config = dict(
    num_attention_heads=4,
    vocab_size=8192,
    hidden_act='swiglu',
    tie_word_embeddings=False,
    learning_rate=0.00359,
    warmup_steps=200,
    max_seq_len=512,
)
Each number is 128 + 32 x the weight over its row's rms, rounded and kept within 0 to 255. Layers, rows and columns count from 0. The size above them is the row's rms in percent of the matrix's.

# layer 11 attention output (transposed), 256x256, rms 0.0511, rows 143-177,206-240, columns 0-63
size [ 87  94  88  87  80  89  86  89  73  85  88  84  80  87  81  84  82  77  77  98  80  83  76  93  90  77  77  88  83  79  75  85  83  86  84  93  87 100  89  98 103  94 102  86  90  88 100  86  80  91  90  94  99  98  92  88 100  91 100  90  93  89  99  95  93 100  84  97  91  91]
[[ 50  99 129 123  84 144 114  97 160 148 128 171 104  44 163 127 154 152 111 110 122  89 151  36  81 117 128 180 169 113 126 168 166  97 103 118 165 138 194 101 144 126 129  95 103 110 180 146 156 168 126 135  79 161 126  95 132 138 103 151 191 120 149 132]
 [ 19  96 125  55  98 141 134 120 135 178 123 141 175  51 104 149 118 144 144 145 161  53  68  79  68 120 130 159 121 131  72 155 172  80 115 101 131 123 162 121 124 133 132 111 143 140 128 171 134 124  85 141 120  99 133 131 141 145 191  75 141  94 180  93]
 [131 191 160 133 132 137 159 145 122 122 141 118  70 141 133 126  93 125 135 117 122 138 132  64 141  98 100 123 137 136 181 153 100 159 140  51 149  67 119  86 155 135 105 148 103 162 130 114 128 147 187 134 140 107 110 170 128 161  90  66 133  95  78 130]
 [125  94 134 180 106 143 127 148 167 125 129  96  62 154 105 113 111 117 130 111 100 137 163 191 155 155  84  80 149 149 110  89 117 114 100 174 147 162 119 156 122 101  99 154  95  68 104 109  72 201 122 117 140 156 104 119 101 129 103 134  96 109  88 131]
 [ 99 166 164 130 141 142 158 198 131 148 114 124 124 165 113 112 137 122 153 122 122 117 142 143 140 124 179 104  51  86 109  71 108 137 157 119 102 108  75 101 147 156  62 115 143 205  86 175 140 149 129 164 139 116 161 134 175 138 105  85  83 110  84 167]
 [ 86 102 155  64  95 197 148  82 181 166 106 140  98 119 165 147 165 123 203 149 112 121 126 127  98  96 127 149 110 153 138 109  90 137 125 133 123 122 140 159 112  92 140 160  89 134  96  68 143 143 134 149 120 157  97  99 172  88 132 122 172 180  93 101]
 [179 135  90 157 182 125 133 148 135 102 148 100 104 125 119 135 106  92 111 127 108  97 136 170 134 109 113  70 121 143 127 114 130 167 150 172 151 177  95 145 142 131 109 163  77 160  60 113 120  90 153 126 163 161 128  80 127 155 126 149 104  92 134 134]
 [145 138 154 138  93 122 132 128 166 131 174 150 106 144 159 146 100 118  58 130 119 137 150 120  83 116  98 130 203  86 130 150 106 174 128 103 165 123 183 193 167 120 171 131 104  99 139 133 112 105 114 100 110 153 143 157 111 140 169 138 102 166 121 124]
 [154 105 147 164 111 106  98 156 132 133 116 132 160 107 124 117 139  73 121 109 166 138  94 134 114 142 151 216 101 101 157 123 158 121 102 138 135 140 127  87  90 125 156 123 130 126 171 119 149 111 144 158 111 150 126 131 113 138  77 147 147 138 141  88]
 [163 157 128 149 167  87 104 162 130  53 159 106 163 102 109  93  86 133 124 112 125 111 106  85 128 180  26 128 143 177 189 115 165 123 142  85  92 129 127 110 105 152 172 100 185 170  96 151  97 118 132 143 123  75  81 113  92  96 125 111 125 109  88 128]
 [136 123 133  57 121 134 148 107 128 164 110  99 155 115 161 110 156 124 100 141 165 105 129 138 133 125 159 125 157 127  90 129 159 126 141 114  61 165 155 139 106 129 135 124  98 125 109 172 154  49 105 126 174 109 202  98  97 165 114 176 153 119 173  94]
 [ 99 136 189 152 143 111 133 124 131 159 156 108 121 104 110 144  94  79 150 124 144 134 132  88 129 135 111  67 129 123 192  92 114 135 134 112  50  63 101 165 144 128 108  45 144 165  94 118 134 127  91 133  75  91  95  97 132 103 128 108 158 190  83 126]
 [242 124 101 139 145  90 117  85 118 109  85 140 139 171 142 136 153  93 189 122 104 185 149 116 184 106 148 128 130 134 146 133  74 171 107 177 129 154  84 107 137 124 111 139 126 110 149  99 136 104  71  60 134 158  86  86 127 140  51 175 192 115 138 121]
 [110 134 123 187 181 135 105 124 128 110 116 108 129 119 161  98 178  90 109 130  89 159 122 215 170 153  77 131 213 141 106 121 120 159 175 126 136 130 155 136 147 146 150 127 126 104 104  83  37 124 153 191 134 162 138 140 133 100  85 163 135 103 105  94]
 [175 139 181 177 112 126 121 104 147 127 158  96 169 113 159 105 126 113 112 136  94 118 124 187  91 164 127 180 127 100 127 110  85 154  93 157  70 170 133 131 132 202 132 130 134 161 119 158 119 144 126 154 142 129 114 131 134  67 138 154 123  81 103  88]
 [145  79  98 133 133 105 139 108 114 162 148 109 143  74 152 129 147 124 142 136 198 174 123 145 124  96 132 105 147 118 112 101  95 120 123 140 121 152 168 184 123 159 141 147 149 117 141 147 124  96 125 124 126 140 135 144 115 102 117 140 137 179 149 174]
 [ 78  96 105 176  96 146 186 122 106 123 110 126  84 136 149 117 125 159 128 170  96 128 154 113 121 124 121 159  77 108 124  98 113 143 139 144 157 149 106  84 150 100 153 182 129 131 116 101  91 152 129 166 108 144 149 163 117 126 145 180 104 178 175 101]
 [166  72 127 122 136 131 114 155 138 145 100  74 191 178 175 154 160 133 156 203  89 175 114  98  71 182 149 154 176 106  69 165 148 100 128 119 141 149 138  80 100 101 139 106 154 114 116 204 112 138  91 183 116 117 103 113  93 124 111 140 119 136 168  97]
 [ 77 172 115 151 101 131 156 124 159  78 145  92  88 130 106 139  83  99 168  82 106 100  97 109  77 143 117 118 152 151  70 129 150 108 109 144 156 132 145 106 170  64 175 161 101 182 109 134  85 188 130 148 150 113 159 144 122 107 109 137 146  88  63  58]
 [146  98 147 112 111 116 107 103 159 150 103 142 121 152 193  75 137 119 118 167 137 169 127 227 183 132 151 152 161  81 125 119  94 113 143 115 137 163 166 129 147 160  89 150 129  94 154 121 123 106 121 109 135 193 151 149  89 151 164 160 116 112 151 161]
 [141 123 123 179 148  79 109 122 121 105 138 195  93 110 137 156 114 153  96 171 147 144 147 153  88 132 115  77 112 134 167 156 119 128 101 174 172 174 102  97 124 162 120  88 177 106 112 108 138 161 117 111 151 116 142 168 144 130 151 179 132 106 105  89]
 [132  53 142 109 183 113 112 130 159  99 165 106 120 150 111 113 114  95 136 117 111 105 122 124 109  83 170 134  87 110  90  84 141  90 144  79 101 131 160 134 119 165 134 145  78 183  93 113 117  37 180  98 159 158 139 118 122 142 128 182 169 148 189 165]
 [191  87  58 142 160 156 131 161 101 133 157 110  87 140 119 151 127 108  83 150  65 140 118 121 129 114 164 117 136 132 109 115 157 128 155 142 158 119  97 116 146 123 166 157 132 105 195 126 152 101  83 112 141  98 141  87 128  95 181 158 133  91 185 122]
 [110 129 133  81  78 175 128 101 110 155 132  73 105  72 134 135 127 155 135 129  89 137  84 141  99 148 133 145 149 210  84 154 143 146 106 138  60 120 107 113 100 113 114 110 156  57 136 163  91 129 149 164 111  82  79 127 145  96 132 154 121 179 145 131]
 [ 82 157  89 159 155 122 144 148 125 208 145 144  62  98  95 131  89 144  51 135  79 122 138 124 136  75  83  88 189 174 147 125 146 131  89 178 112 132 133  96 139 176 100 110 126  84 132 109 128 141 164 136 128 105 135 117 113 135 165  87 122 118 145  72]
 [125 150  81 103  93 111 112  86 122 134 124 156 112 164 129 130 142  79  95 104 100  98 140 106 107 111 157  76 128 180 113 129 139 170 136  79 150 132 134 140 147 193 103 143 103  95 193 144 142 106 132  91 131 111 177 123 165 141 131 101 170 104 150 109]
 [153 120 105 161 134 105 122 111 149 121 182 187 176 101 161 118 148 132 123 142 126  69 115 145 104 144 122 160 138 161 128 161 143 121 145 206 143 147 118 131 111 156 110 108 134 154 143 123 171 172 107 118 165 140 101 109 116 158 160 110 145 113 104 132]
 [108 166 131  95  78 124 146 136 113 139 179  98 115 101 161 151 145 131 127  55  90  80 115 110 192  85 156 166 135 143 146 132 172  96 129 131 145 161 154  97 165  89 187 160  86 139 108 110 127 134 131 108 105 151 172 103 138 118 108 113 115  98 152 142]
 [110 134 113 167 136  91  93  98 119 114 101 136 138 114 101 133 146 147 141  75 178 106 129 154 149 124  91  65 107  99 142 131 146 147 143 140  97 146 157 163 157 147  87  89 145 151  73  96  79 101 101  87 122 124 132 105 136 163 104  62 144 112  97  84]
 [144 111  98 137 138 169 100  95 163  83 152 144 129 131 144 143 171 151 140  68 166 110 136 152 155  91 144 142 141  99 105  84 137  79 148 155 126 131  88 156 142  49 145 113 155  36 103 112 122 106 148 162 116 124  61 109 150 104  94 173 144 131  59 149]
 [132  94 201 129 105 117 179 103  96 174 150 124 126  98  36 155  53 153 148  90 149 158 154  61 140 136  90  31 114 120 129 136 105  82 132 142  97  58 153  96 171 120  81  77 108 155 126  92 150 150  97 107 148 105 106 117  83 156 138 101 124  98 106 150]
 [197 116 144 156 105  97 125 106 140 116 127 145 156 126 108 102 161 129 199  95 152 193 171  96 137 147 139 157 132  61 160 117 124 172 156 153 144 128 140 110 164 136  82 137 155 115 121 106 146 118 104 103 112 150 105 140 129 128  85 119 148 117 146  94]
 [122 174 154 149 144 118  96 102 178 123 160 131  39 130 181 145 130 149 143 123 103  79 157 111  49 128  92  87 159 110 133  91 133 102 106  59 126 167 155 189 126 109 177 157 109 160  89 124 116 161 142 122  95 139 105 150 178 194 166 110  97 152 175 104]
 [179 139 130 190  73 129 139 110 161 158 134 104 163 101 167 123 143 104 168 190 149 124 136 149  86 131 107 175 100  88 167 161 112 183 131 142 114 179 130 140 116 159 146  54 135 161 132 183 105 156 101 142 103 107  92  89 146 138 126 159 141 142  93 120]
 [139  85 135  68  60 105 138 108 128 177 135 101 113 126 157 145 129  82 130 141 105  87 101 133  94 124 144 166 142 191 120 100 118  53  83 155 128 141  95 135 112 131 112 158 122  91 162 158 160 144 139 114 114 141  85 121 181 146 129 118  73 166 127 161]
 [146  98  80 152 111  88 138  97  60 130 109 146 108 112 135  75 119 143 101 112  77 130 129 177 165 110 113 116 147 114 145 157 167  81 115 139 181 166 165 120 103  66 123 138 113  61 138  92 113 130 129 144 124 118 147 156  54 115 139 124 162  86 145 139]
 [ 59 119 167 159  62 152  72  74 144 117 137 135 127  79 132  87 152 158 141 121 114  75 108  83 105 126  99 150 185 144  92 157 159 101 168 173 147 141 208 118 130 164 138 151 134 110 156 104 142 139 158 165 114 118 110  91 118 114 153  97 192 126 153 127]
 [ 61  92 166  69 124 160 143 112 139 153  94 132 109  72  96  97  91 139 181 151 147 103  91 123  82 127 130 154  94 150 112 125 115  96 121 158  95 131 125 151 100  91 101 143 121 133 134 161 143 185 112 125 176 117  70 143 107 115 140 121 143 165 151 136]
 [110 131 134 133  99 189 112 116 130 166 152 153  86 101 134 141 105 128  88 127 101 157 117 110 150  59  93 148 109 142 128 139 124 144 114  88 151  89  76 103 212 135 165 165  91 127 128 155 120 187 187 163 146 161 102 172 124 125 131 113 156 107 108 118]
 [107  88  73 149  89 115 118 131 133 115 102  88  73 147 132 126 109 132 117 141 126 145 154 171 146 170  92  62 132 154 146  66 137  86 102 137 142 172 178 111 110  28 107 122 104  95 126  95  94 121 124 152 114 157 124 107 123 120 125 122  82 109 135 123]
 [ 90 173 128  93 158 142 142 190 114 134 116 121 133 170  94 156 132 133 142 136 146  91 120 135 138 106 197 179  83 108  69  88 106 163 125  96  90  95  49  55 118 154 148 144 160 193  98 204 133 108  78 162 134  93 140 109 194 115 124 119  97 104 128 147]
 [136  85 119  54 115 188 143  74 128 172 117 140 129  99 134 144 149 106 164 156  76 139 139 140  64 102 108 150 107 142 146 132 115 120 109 130 137  96 124 209 126 127 118 176  91  91 105  74 130 145 118 155 124 164 129  87 138  83 123 146 156 169 122 142]
 [147 146 121 164 150 146 160 100 165 156 165 116  70 104 149 126 132 101  84 127 104  91 145 128 117 104  76  82 140 152 103 116 112 183 147 153 177 150 155 151 131 132 105 146 130 107 107 107 136  93 137 156 153 141 149 148 101 178 102 131 141 102 131 132]
 [133 172 104 182  77 104 112 118 160 120 147 123  95 148 144 150 106 115  78  86 141 101 141 125 106 124 111  95 186  70 113 157 150 187 178 144 152 141 194 194 154 142 132 142 177 121 160 142 151 109 128 104 111 113 166 153 110 163 157 131 118 156 157 101]
 [151 111 168 160 132 104 108 148 160 109  99 143 160 120 169 136 131 102 171 135 134 156 119 104  65 137 140 160  78 123 185 149 132 120 120 134 122 131 131  92 101 119 114 104 173 132 100  63 128 110 153  96  68 143 134 113  93 173 109 143 155 136  92 130]
 [195 114 115 148 171 111 126 167 109  44 123 101 152 126 159 123 139 157 149  95 182 125  94 108 178 141 114  99  93 125 174 119 141 111 163 108  67 137  85 124  84 162 135 108 171 173 129 152  94 118 143 114 122  95 105 109  83 109  96 118 129  94 128 173]
 [155 143 130  61  94 123 167 119 153 129 106  72 157 103 110 120 129 132  94 179 157  59 119 128 135 133 147 132 158 100  88 122 157 136 110 117  80 102 173 153 115 125  84 111 111 138 138 174 139  84 105 127 162 144 160  93 133  89  95 136 144 104 162  98]
 [125 142 130 190  96 109 131 127 154 121 147  85 139 184 159 142 106 112 140 118 160 131 111 102 105 131 158 117 107  94 162 119 126 173 149 144 112  70 111 222 124 146 104  72 166 176  89 158 131 113 107  95  94  70 108 106 181 127 134  93  96 185  84 102]
 [209 158  86 149 128  82 119 119 129 106 124 116 165 157 149 130 142  98 187 148  74 190 155 108 126 133 151 145 136 138 181 151 116 144 109 172 161 165 110 134  91  97  93 113 144 115 109  67  94  87 109  39 115 150 122 102 119 140  86 142 152 134  75  85]
 [103 130  96 197 137 140 122 127 156 119 127 141 157 140 154  99 175 122  94 129 101  95 122 163 172 126  88 153 173 126 107 134 122 179 154 138 134 135 164 141 154 191 187 111 167 111  94 101  92 137 151 158 118 141 154 108 123 152 164 171 122  94 113  78]
 [166 146 133 146 139  88 152 148 109 126 161 116 162 189 128 123  75 115 109  88 102 118 126 150 106 148 156 128 124  58 129  96 128 118 125 163  59 150 137 141 116 153 118 117 151 158 115 151 142 169 123 130 101 136 125 100 155  72 101 177 121 103 115 128]
 [131  64 142 110 131  87 138 111 118 102 144 138 176  87 124 138 102 104 121 127 174 155 101 119 123  91 121  89 135 127 103 122  70 138 107 148 134 168 132 181 134 199 112 148 159 166 107 140  88 112 125  99 122 157 130 115 167 103 130  96 120 183 121 109]
 [ 84  93  83 161 106 151 167 102 126 178  94 147 108 131 105 165 123 174 107 126 126 106 125 152 111  80 108 162 106  92  94 139  81 143 109  94 180 114  96 130 129 123 150 160 150 118 132 108 118 126 115 167 111 176 165 106 100 168 127 178  89 139 188 108]
 [145  63  86 139  87 110 116 135 101 159 103  93 158 149 163 141 141 145 101 177  99 178 156 141  68 149 116  99 170 138 116 129 183  88 133 121 153 176 134 126  89  84 135 149 167 134 132 149 121 129 162 174 100 145 121 137  53 113 118 122 167 141 158 124]
 [ 74 148 126 191 113 164 168 129 140 128 139  73 107 138  95 107  78 177 126 121 127  78  79 111 140 105 119 146 125 132  91 110 127  78  93 146  59 147 155 129 164 105 186 115  94 150 136 106 118 136 141 176 144 129 146 128 107  89 128 136 122  85 114  95]
 [147  49 127 127  72 136 130 130 148 169  84 143 121 168 150 108 145 142  88 177 133 117 122 199 145  85 125 143 141  71 120 115 132 146 136 152 125 128 147 132 112 157  75 137  96  95 146 111 145 118 185 146 137 193 119 103 104 143 138 177 106 110 149 120]
 [119 183  72 155 161  90  82 195 122 169 161 154 125 161 143 160  94 121 127 101  96 160 154 115 103 137 125  85 143  93 143 144 114 165 111 147 158 201 102  99  75 124 172 115 190 116  73 122 132 126 120  81 109 111 159 140  90 151 113 177 159 122 111  68]
 [168 113 167 106 158 158 105 116 170 112 127 117 164 131 113 117 126 111 219 143 192 133 104 115  98 107 185 130 101 114  57 113 101 159 138 111 131 108 154  88 132 192 149 150 117 139  93 107 121  88 129  54 133 190  83 107 126 161 112 127 129 159 143 118]
 [ 90 104  76 143 104 156 155 135 136 128 158 153 109 125 120 133 105 134 134 169  66  71 120  97 138 110 102 132 131 148  72 149 108  91 119 130 155 135 132 106 175 167 193  82  87  99 164 145 128 154 105 100 129 133 145 117 192 115 181 120  92  95 164 104]
 [139 122 149  84  75 168 122 150 129 143 131  64 152  76 146 137 123 119 154 130 130 186  94 110 155 158 134 130 160 153  99 127 124  88 106 129 102 150  94 125 110 138 123 107 188  45 177 135  67 139 173 170  99  90  72 151 113 107 136 142 135 162 104 164]
 [ 91 124 133 145 121 149 143 127 154 209 118 178  55  89 127 124 131 136  71 125  93 149 127 113 111  98  84 125 170 173 150 145 114 137  86 159 131 129 156 113 164 146 144 138  89  79 114 115 148 162 177 134 137  85 107 139 120 103 117  93 135 131 174  67]
 [119  70 115 115 145 138 124 132 125 123 144 188 126 129 163 128 174  80  97 141 109  50 123  75 148 114 119  97 110 202 107 177 126 174 143  93 106 159  97 143 175 210 163 141  93  90 179 129 130 118  96 122 107 117 144 141 119 157 160 116 133 134 124 145]
 [ 90 133 112 125 118 148 120 130 205 139 131 173 155 137 145  89 164 133 115 122 119  44 137 100 128 108 101 179 122 147 157 144 113 113 176 169 116  89 169 116 128 137 113  99 133 127 124 101 193 147 129 109 174 127 118 127 128 175 173 140 132  85 123 104]
 [130 179 111 154 122 123 112 192 122 151 179 110 106 138 109 172 146  98 172  59  79 117 148 132 116 106 170 186 114  71 132 133 126 106  94  85 106 154 107 100 136 106 204 168  94 124 112 138 143 118 111  84  86  95 167 112 157 152 147 140 131  81 135 137]
 [141 121 162 117 150 135  87 127 113 112 128 134 137 116 111 101 118 105 153 103 195 145 124 137 140 143 105  76 130 107 131  97 122 165 123 138 108 130 142 116 138 139 121 113 114 130 117 101 110  91 122  69 147 141 114 127 135 140  79 103 131 117 158  66]
 [136 160 112 112 105 136 105  77  85 121 124 129 142 132  98 100 161 118 166  42 185 141 136 184 170 128 167 129 149  94 105  88 145  88 168 152  95 135 133 115 145  85 164 120 136 134 128  97 114 125 130  76 167 127 103 151 116 149  69 135 163 107 142 137]
 [141 149 224 160  96 118 125  91 154 128 146  75 148  85  78  97  59 143 169  88 153 183 121 115 149 166 113 106 167 102 119 129  95 115 130 145 118 131 182 114 130  88 120 121 115 113 149 139 119 134 105 115 153  86 126 149  97 125  84  92 148 150 132 105]
 [191  73 135 179 105  84  95 139  84 105 110 171 170 114 101 118 160  92 144 145  64 195 171 138 121 140  93 153 118 103 151 129 110 170 137 111 196 174 116 119 133  89  83 159 128  83 154 107 102 128 106 159  81 149 154 126 109 124  96 143 126 133 122 105]
 [113 131 124 179 120 163  83  93 200 128 133 143  71 156 165 135 116 123 175 115 110  97 143 101  45 149  95  91 144 131 134 130 147 134 147 120 179 160 130 162 136 130 168 118 136 135 144 135 123 185 143 154  86 150  91 118 156 162 155 118  88 153 155 106]
 [165 175 136 192 100 114 152 132 113 140 147 116 134 181 127 128 155 109 145 145 102 123 161 164  49 126 113 167 110 113 124 159 119 183 127 118 108 168 116 152  82 161 101  78 152 139 139 146 114 131 128 109 119 114 140 107 138 163  96 193 143 114  99 137]]
# layer 11 attention value, 128x256, rms 0.0411, rows 79-113, columns 0-63
size [ 89 100  90  95  95  96  96  88  87  90  94  90  90  91  94  91  93  88  83  97  94  97  94  93  97  86  88  92  95  92  84  98  93  89  97]
[[137  95 171 135 135 137 155  83 137 124 151 122 166 124 142  77 152 129 185 179 130 142  80 121  76 114 170 172 117 191 100 162 149 116 144 125  69 155 140 159 140 140 143  99 197 131 136 169 141 116 130 170 119 123 144  95 146 150 141 185 186  89 159 114]
 [101  61 135  93 143 145 160 145  87 120 152 135 108 122 120 138 171 132 150 131  70 147 156 140  48 148 153 182 121 167  98 177 147 124 101 149  79  94 144 135 147 108 132 130 110 122  82  83 162  68 150 131 108  91 128 167 115 169 108 172  95 200 131 153]
 [101 111 148 110 120 156 221 133 142 139 130  35 129 132  83 123 143 147 115  69 157 114 144 121 172 138 125 151 142 151 115 121 156 132  99 113 152 171 136 146 112 131  97 153 142 128 123  86 128 153  95 172 124 136 138  84 120 162  50 140 122  71 113  77]
 [149 163 129 152 114 110  77 161 132 154 114  69  64  95 152 149 128 126  71 227 134  94 147 210 176 154 118  91 161 127 119  71 113  67 175 195 133 137 100  90 125 116 149 136 107  90 141 136 130 124 136 114  85  96  94  90 152 140 138 105 135 107 135 158]
 [117 146  90 166 117 168 130 142 145 145 135 153 144 190 122 143 119 117  97 118 143  86 112 120 141 133 175 148 155 106 100  98 118 178 114 112  90 121 122 107 151 121  73 151 191 130 103 152 112 122 110 136 107 110 154 122 187 128 189  68 111 120 152 143]
 [106 134 137  14  80 155 134 109  92 143 122  82 128  41 168 198 162  89 153 196  93 156 136 100  84 143 109 128  84 120 162 102 188 114 130 116 106 113 147 143 123  93 164 127  77 125  85 120 151  84 179 127 168 117 122  70 145 103  99 192 143 135  97 131]
 [169 160 102  94  98 136 144 160 148  86  80 140  80  93 157  86 135 107 111  82 164 103 183 164 101 141 130  85 126 138 119 123  72 136 135 140 155 162 108 181 198 168 114 112 114 145 127 127  83 145 109 108 172 148 135 162  59 152 137 103  88 141 136 127]
 [150 176 170  98 150 128 135 136 153  94 105  84 111 120 153 114 155 128 158  94 149 124 102 137  48 107 148  96 168  97 132 121  59 156 177  92 156 111 146 163 150 149 137 138 169 103 189 118 110 104 126 118 121 125 122 117 167  97 115 121 143 153 191 108]
 [118 115 153 111 137 124 133  81 111  39 107 176 134 157  99  96 150  82 111 103 173 209 141 141  69 131 143 126 103 149 115 148 180 130 150 119  80 149  65  96  60 164 223  94 113 122  99 169 121 152 149  80 149 188  84  80  90 108 110 164 109 144  69  76]
 [152 166  83 180 163 129  96  98  99  84 143 181 132 222 135 127 119 118  64 110 133 104 180 136 129  76  71 119 138 173 158 137 155  95 109 186 158 102 129  96 166 156 146  79 153 101 114 106  11 151 105 106  64 168 104 127  70 167 106 132 169  72  84 190]
 [138 158 120  96 141 121 140 165 141 117 156 119 136 109 107 112 136 144 110  90 133 139 124 126  77 120 117 106 152 136  98 140 116  82 135 124 115  59 161  78 155 125 163  47 147  49 120 195 144  48  99 139 151 145 165 149 117 101 195  99 175 122  90 114]
 [ 88 172 147 201 109 141  79  47 153 196 115 132  63 108 182 169 108 105 103 111  59 108 164 103  47 114  82 151 127  89 165 128 132 164 140 159 150  60 154 231 128 122 102 112 156 121 153 129  76  95 143 103 128  77 119 150 124 126  91 135 126 125 125 129]
 [133 151 123 104 124  91 156  42 153 135  47 153 144  91  95 129 131 127 164 182 126 179 146 148 186 152 116  66 119 101 125 151 122 155 128 133 173 128  92 144  55  99 188 144 109  98 174 147 137 177 111 103 225 170  89 133 126 104 115 155 104 132 110  80]
 [142 120 170 136 210 202 103  99 152 131 135 102 130  89 167  98 105  98 131  90 137 119 143 166 151 136 144 156 187 100 106 132 157 114 192 130 160 200 154 122 159 126  91 147 148 109 103 146  68 102 181 166  80  98 122  89 154  76 104  94 142  93 151 127]
 [148 153 138 164 115  79 139  85 130 160 188 103 227 192 146 124 167 120  84 105 132 189 135 133  80 139 148 113 177  94 173 157 138 100 115 131 193  72 116 137 131 133 126 135 120 166 170 128 136 124 127 141 117 109 120 119 193 100 189 139 191  71 134 126]
 [125  83 135 159 145  97 129 107 112 102 200  87 117 144 145 123 114 109 132 150 138 152 112  89 125  56 134  90 105  63 111 131 130 160 120 109 132 101 157 115 128 201  92  40 103  95 167 137 114 157 152  52 114 163 150 121 156 123 154 157 137 127 116 171]
 [101 106 194  82 111 179 110 173 162  67  67 117  92 114 178  97 121 110 139 101 181 109 139 114 143 118 159 104 114  78  95 101 148 152  93 105  93 175 153  71 145 175 174 124 149 143 132 153 124 171 166 147 104 201 119 112 141 131 161 105  74 165 143 134]
 [103 111  95  69 117  78 132 173 144 107  97  83 184 159 118 159  99  79 163 180 110 194 178 147  96 155 106 106  68  75  48 150 119  93 187 145 124 111 144 121  98 122 151  83 153 129 134 137 138 127 119 181 142 183 118 119 126 125 171 118 144 150 128 150]
 [ 88 176 121 154 124 132 154 116 102 141 102 138 143 124  99 128 188 127 114 122 130  86 157 143 121 101 151 152 148 147  85 102 176  65 110 120  99 124  95  84 181  66 191 128 117 165 138 151 102 111 106 150  85  91 182 177 150  74  97 114 126  68 125  70]
 [163 103  93 134 125  95 115 160 149 134 120  79 150 128  91 129 133 157 108 140 119 153 117 136  93 154 176 120  94 128 152  54 135 105 220 115  97 137 133 113 117 137 115  97 126  60 135 131 189  60 189 131 142 144 126  76 149 129 134 113 134 113 109 109]
 [ 77 140 153 166 156 131 118 107 162 103 111 172 165 162 146 128 162 139 143  75 187 135 157 165 132 138 119 135 137 122 128 118 124 158 159 127 190 130 178 155  80 143 114 113 164 158 133  93 115 104 143 168 127 115 109 113 171 127 174 153 146 146 118  82]
 [143  67 124 148 185 192  94  87 169 139 123 135  63  90 131 119 126  82 128 102  55  96  99  97 158 108 171 144 101  80 109 195 120 187 139 103 130 152 121 101 143 165 125 135  49  99 113 152 167 119 112 112 114 144 121  99  92 151 105 110 143 157 104 139]
 [172  80 152 160 118 164 147 115 171 129 150  97 104 149 109 127 104 204 159 183 113  80 109  80 153 144 149 143 145  90 149 164  82 138  75 132 126 162  72 131 164 182 102 156  27 211 180 129 136 174 112 162 107 151 149  69 170 107  99 128  69 167 162  99]
 [ 61 124 146  59 108 159 103  91 118 118 191 103 125 140 154 145 112 123 142  98 124 144 157 184 110 147 100 119 131 148 139 172 140 103 104 163  90  77  79 125 103 121 141 118 107 114 177 193  90 147 144 128 142 128 113 164 136 121 141 142 138 156 148 154]
 [119 109 207 147 107 144 148 145 109 210 123 104 111 104 149  93 119 120 108 109 166 100 161 107 162 161  85 162 155 182 169 102 117 115  94 150  70 146 174 123 130 149 133 197 131 122  62 117 109 109 148 152 128  74 146 140 119 102 147 175  86 102 156 110]
 [139  86  72  80 109 135 148 105 132 147 169 148 134 124  88 101 115 125 161  96 117 111 138  65 114  80 138 139  98 135 116 118 140 159 156  85  75 179  97 165 153 159 107 178 113 192 108 120 108 147 130 116  95 113 136 114 113 170  99  78  99 118 135 104]
 [131 149 109 185  96 181 148 146  76 163 119 120 170  68 139  84 165 164 150 161 168 145 110 126 108 151 127 155 110 177 100 159 162 112 148 116 111 107 123 152 103 124 159 178 114 169  84  90 104 103 151 144 165  57 162 105  85 141 140 175 128 109 136 128]
 [ 97 117 126  97 139 125 180 102 159 163 106  90 126 141 124 113 143 110 130  77 137 112  74 137 141 110 200 104 164 139 150 146 149 151  79 132 134 165 164 153  93 102 159 139 119 134 136 168 142 207 132 187 133  96 101 120 193 136 132 111 117 145 140 135]
 [134 108 138 179 148 112 115 158  97 144 132 148 102 136 125 134 145 106 104 110 124 165 175 138 185  92  85 103 121 110 188 108 144 145 139 145 140 163 189 138 178 143 100 133 114  84 117 105 133  82  78  93  37 137 128 153 122 149 102  71 163 138 108  78]
 [167 133 104 214 186  74 113 111 123 113 154  94 115 165 147 123 150 134 209  88 130 122 134 142 157  94 141 114 149  95 127 105 132 124 120 131 163 127  76 137 143  93  83 130 151  95 150 109 182  74 129 124 161 109 135 156 121 130 115  90 146 154 129 139]
 [ 44 161 234 123 165  49 130 118 155 170 143 121 105  54 111 106 112 153 125  86  83 132 134 206 194 147 159 120 170 138 111 148 134 118  80 160 123  46 157  99 118 156 128  83 153 116 177 102 194 129 106 183 102 120 149 140  97 104 127 129 149 121 111 128]
 [ 79  74 145 116 143  76 128 136 172  88 119  96 139  98  86 144 133 114 143 126  62 184 153 149 140 155 139 121 118  69 105 117 142 122 115 128 246 173 130 105  99 137 145  85 133  73 149 122 153 165 133 117 120 152  98 102 157 146  83 107 161 145 132  94]
 [120 154  97 144 190 180 109 139 172 110 112  77 114 164 145 112 130 127 238  99 144 130 124 144 102 138 150 113  99 110 154  87  97 180  81 106 135 208 116 210 159 168 149 108 105 189 158 102 151 146  94 178 102 162 106  92 198 169 118 123 146 160 145 118]
 [146 151 134 130  82 135 158  93 140 103 152 137 143 164 149 103 196 134 162 110 108 197 191 135  38 140 126 139 139  97 109 189 161 176 130  93 137 175 119 131 136 103 156  51 195 154 105 147 142 135 124 156 142 140 152 102 157 159 127 161 125 163 128 140]
 [143 105 100 113  73 128 142  94 155 194 152 130 148 142 157  82 120 141 161 132 150 108 142 118  54 134 118 140  91 156 154  96 122 132 135 127  56 120  91 137  69 134 134 177 128 174 131 171  93 209 169 101 131 143  97 116 119 179 105 138  50 162 123 189]]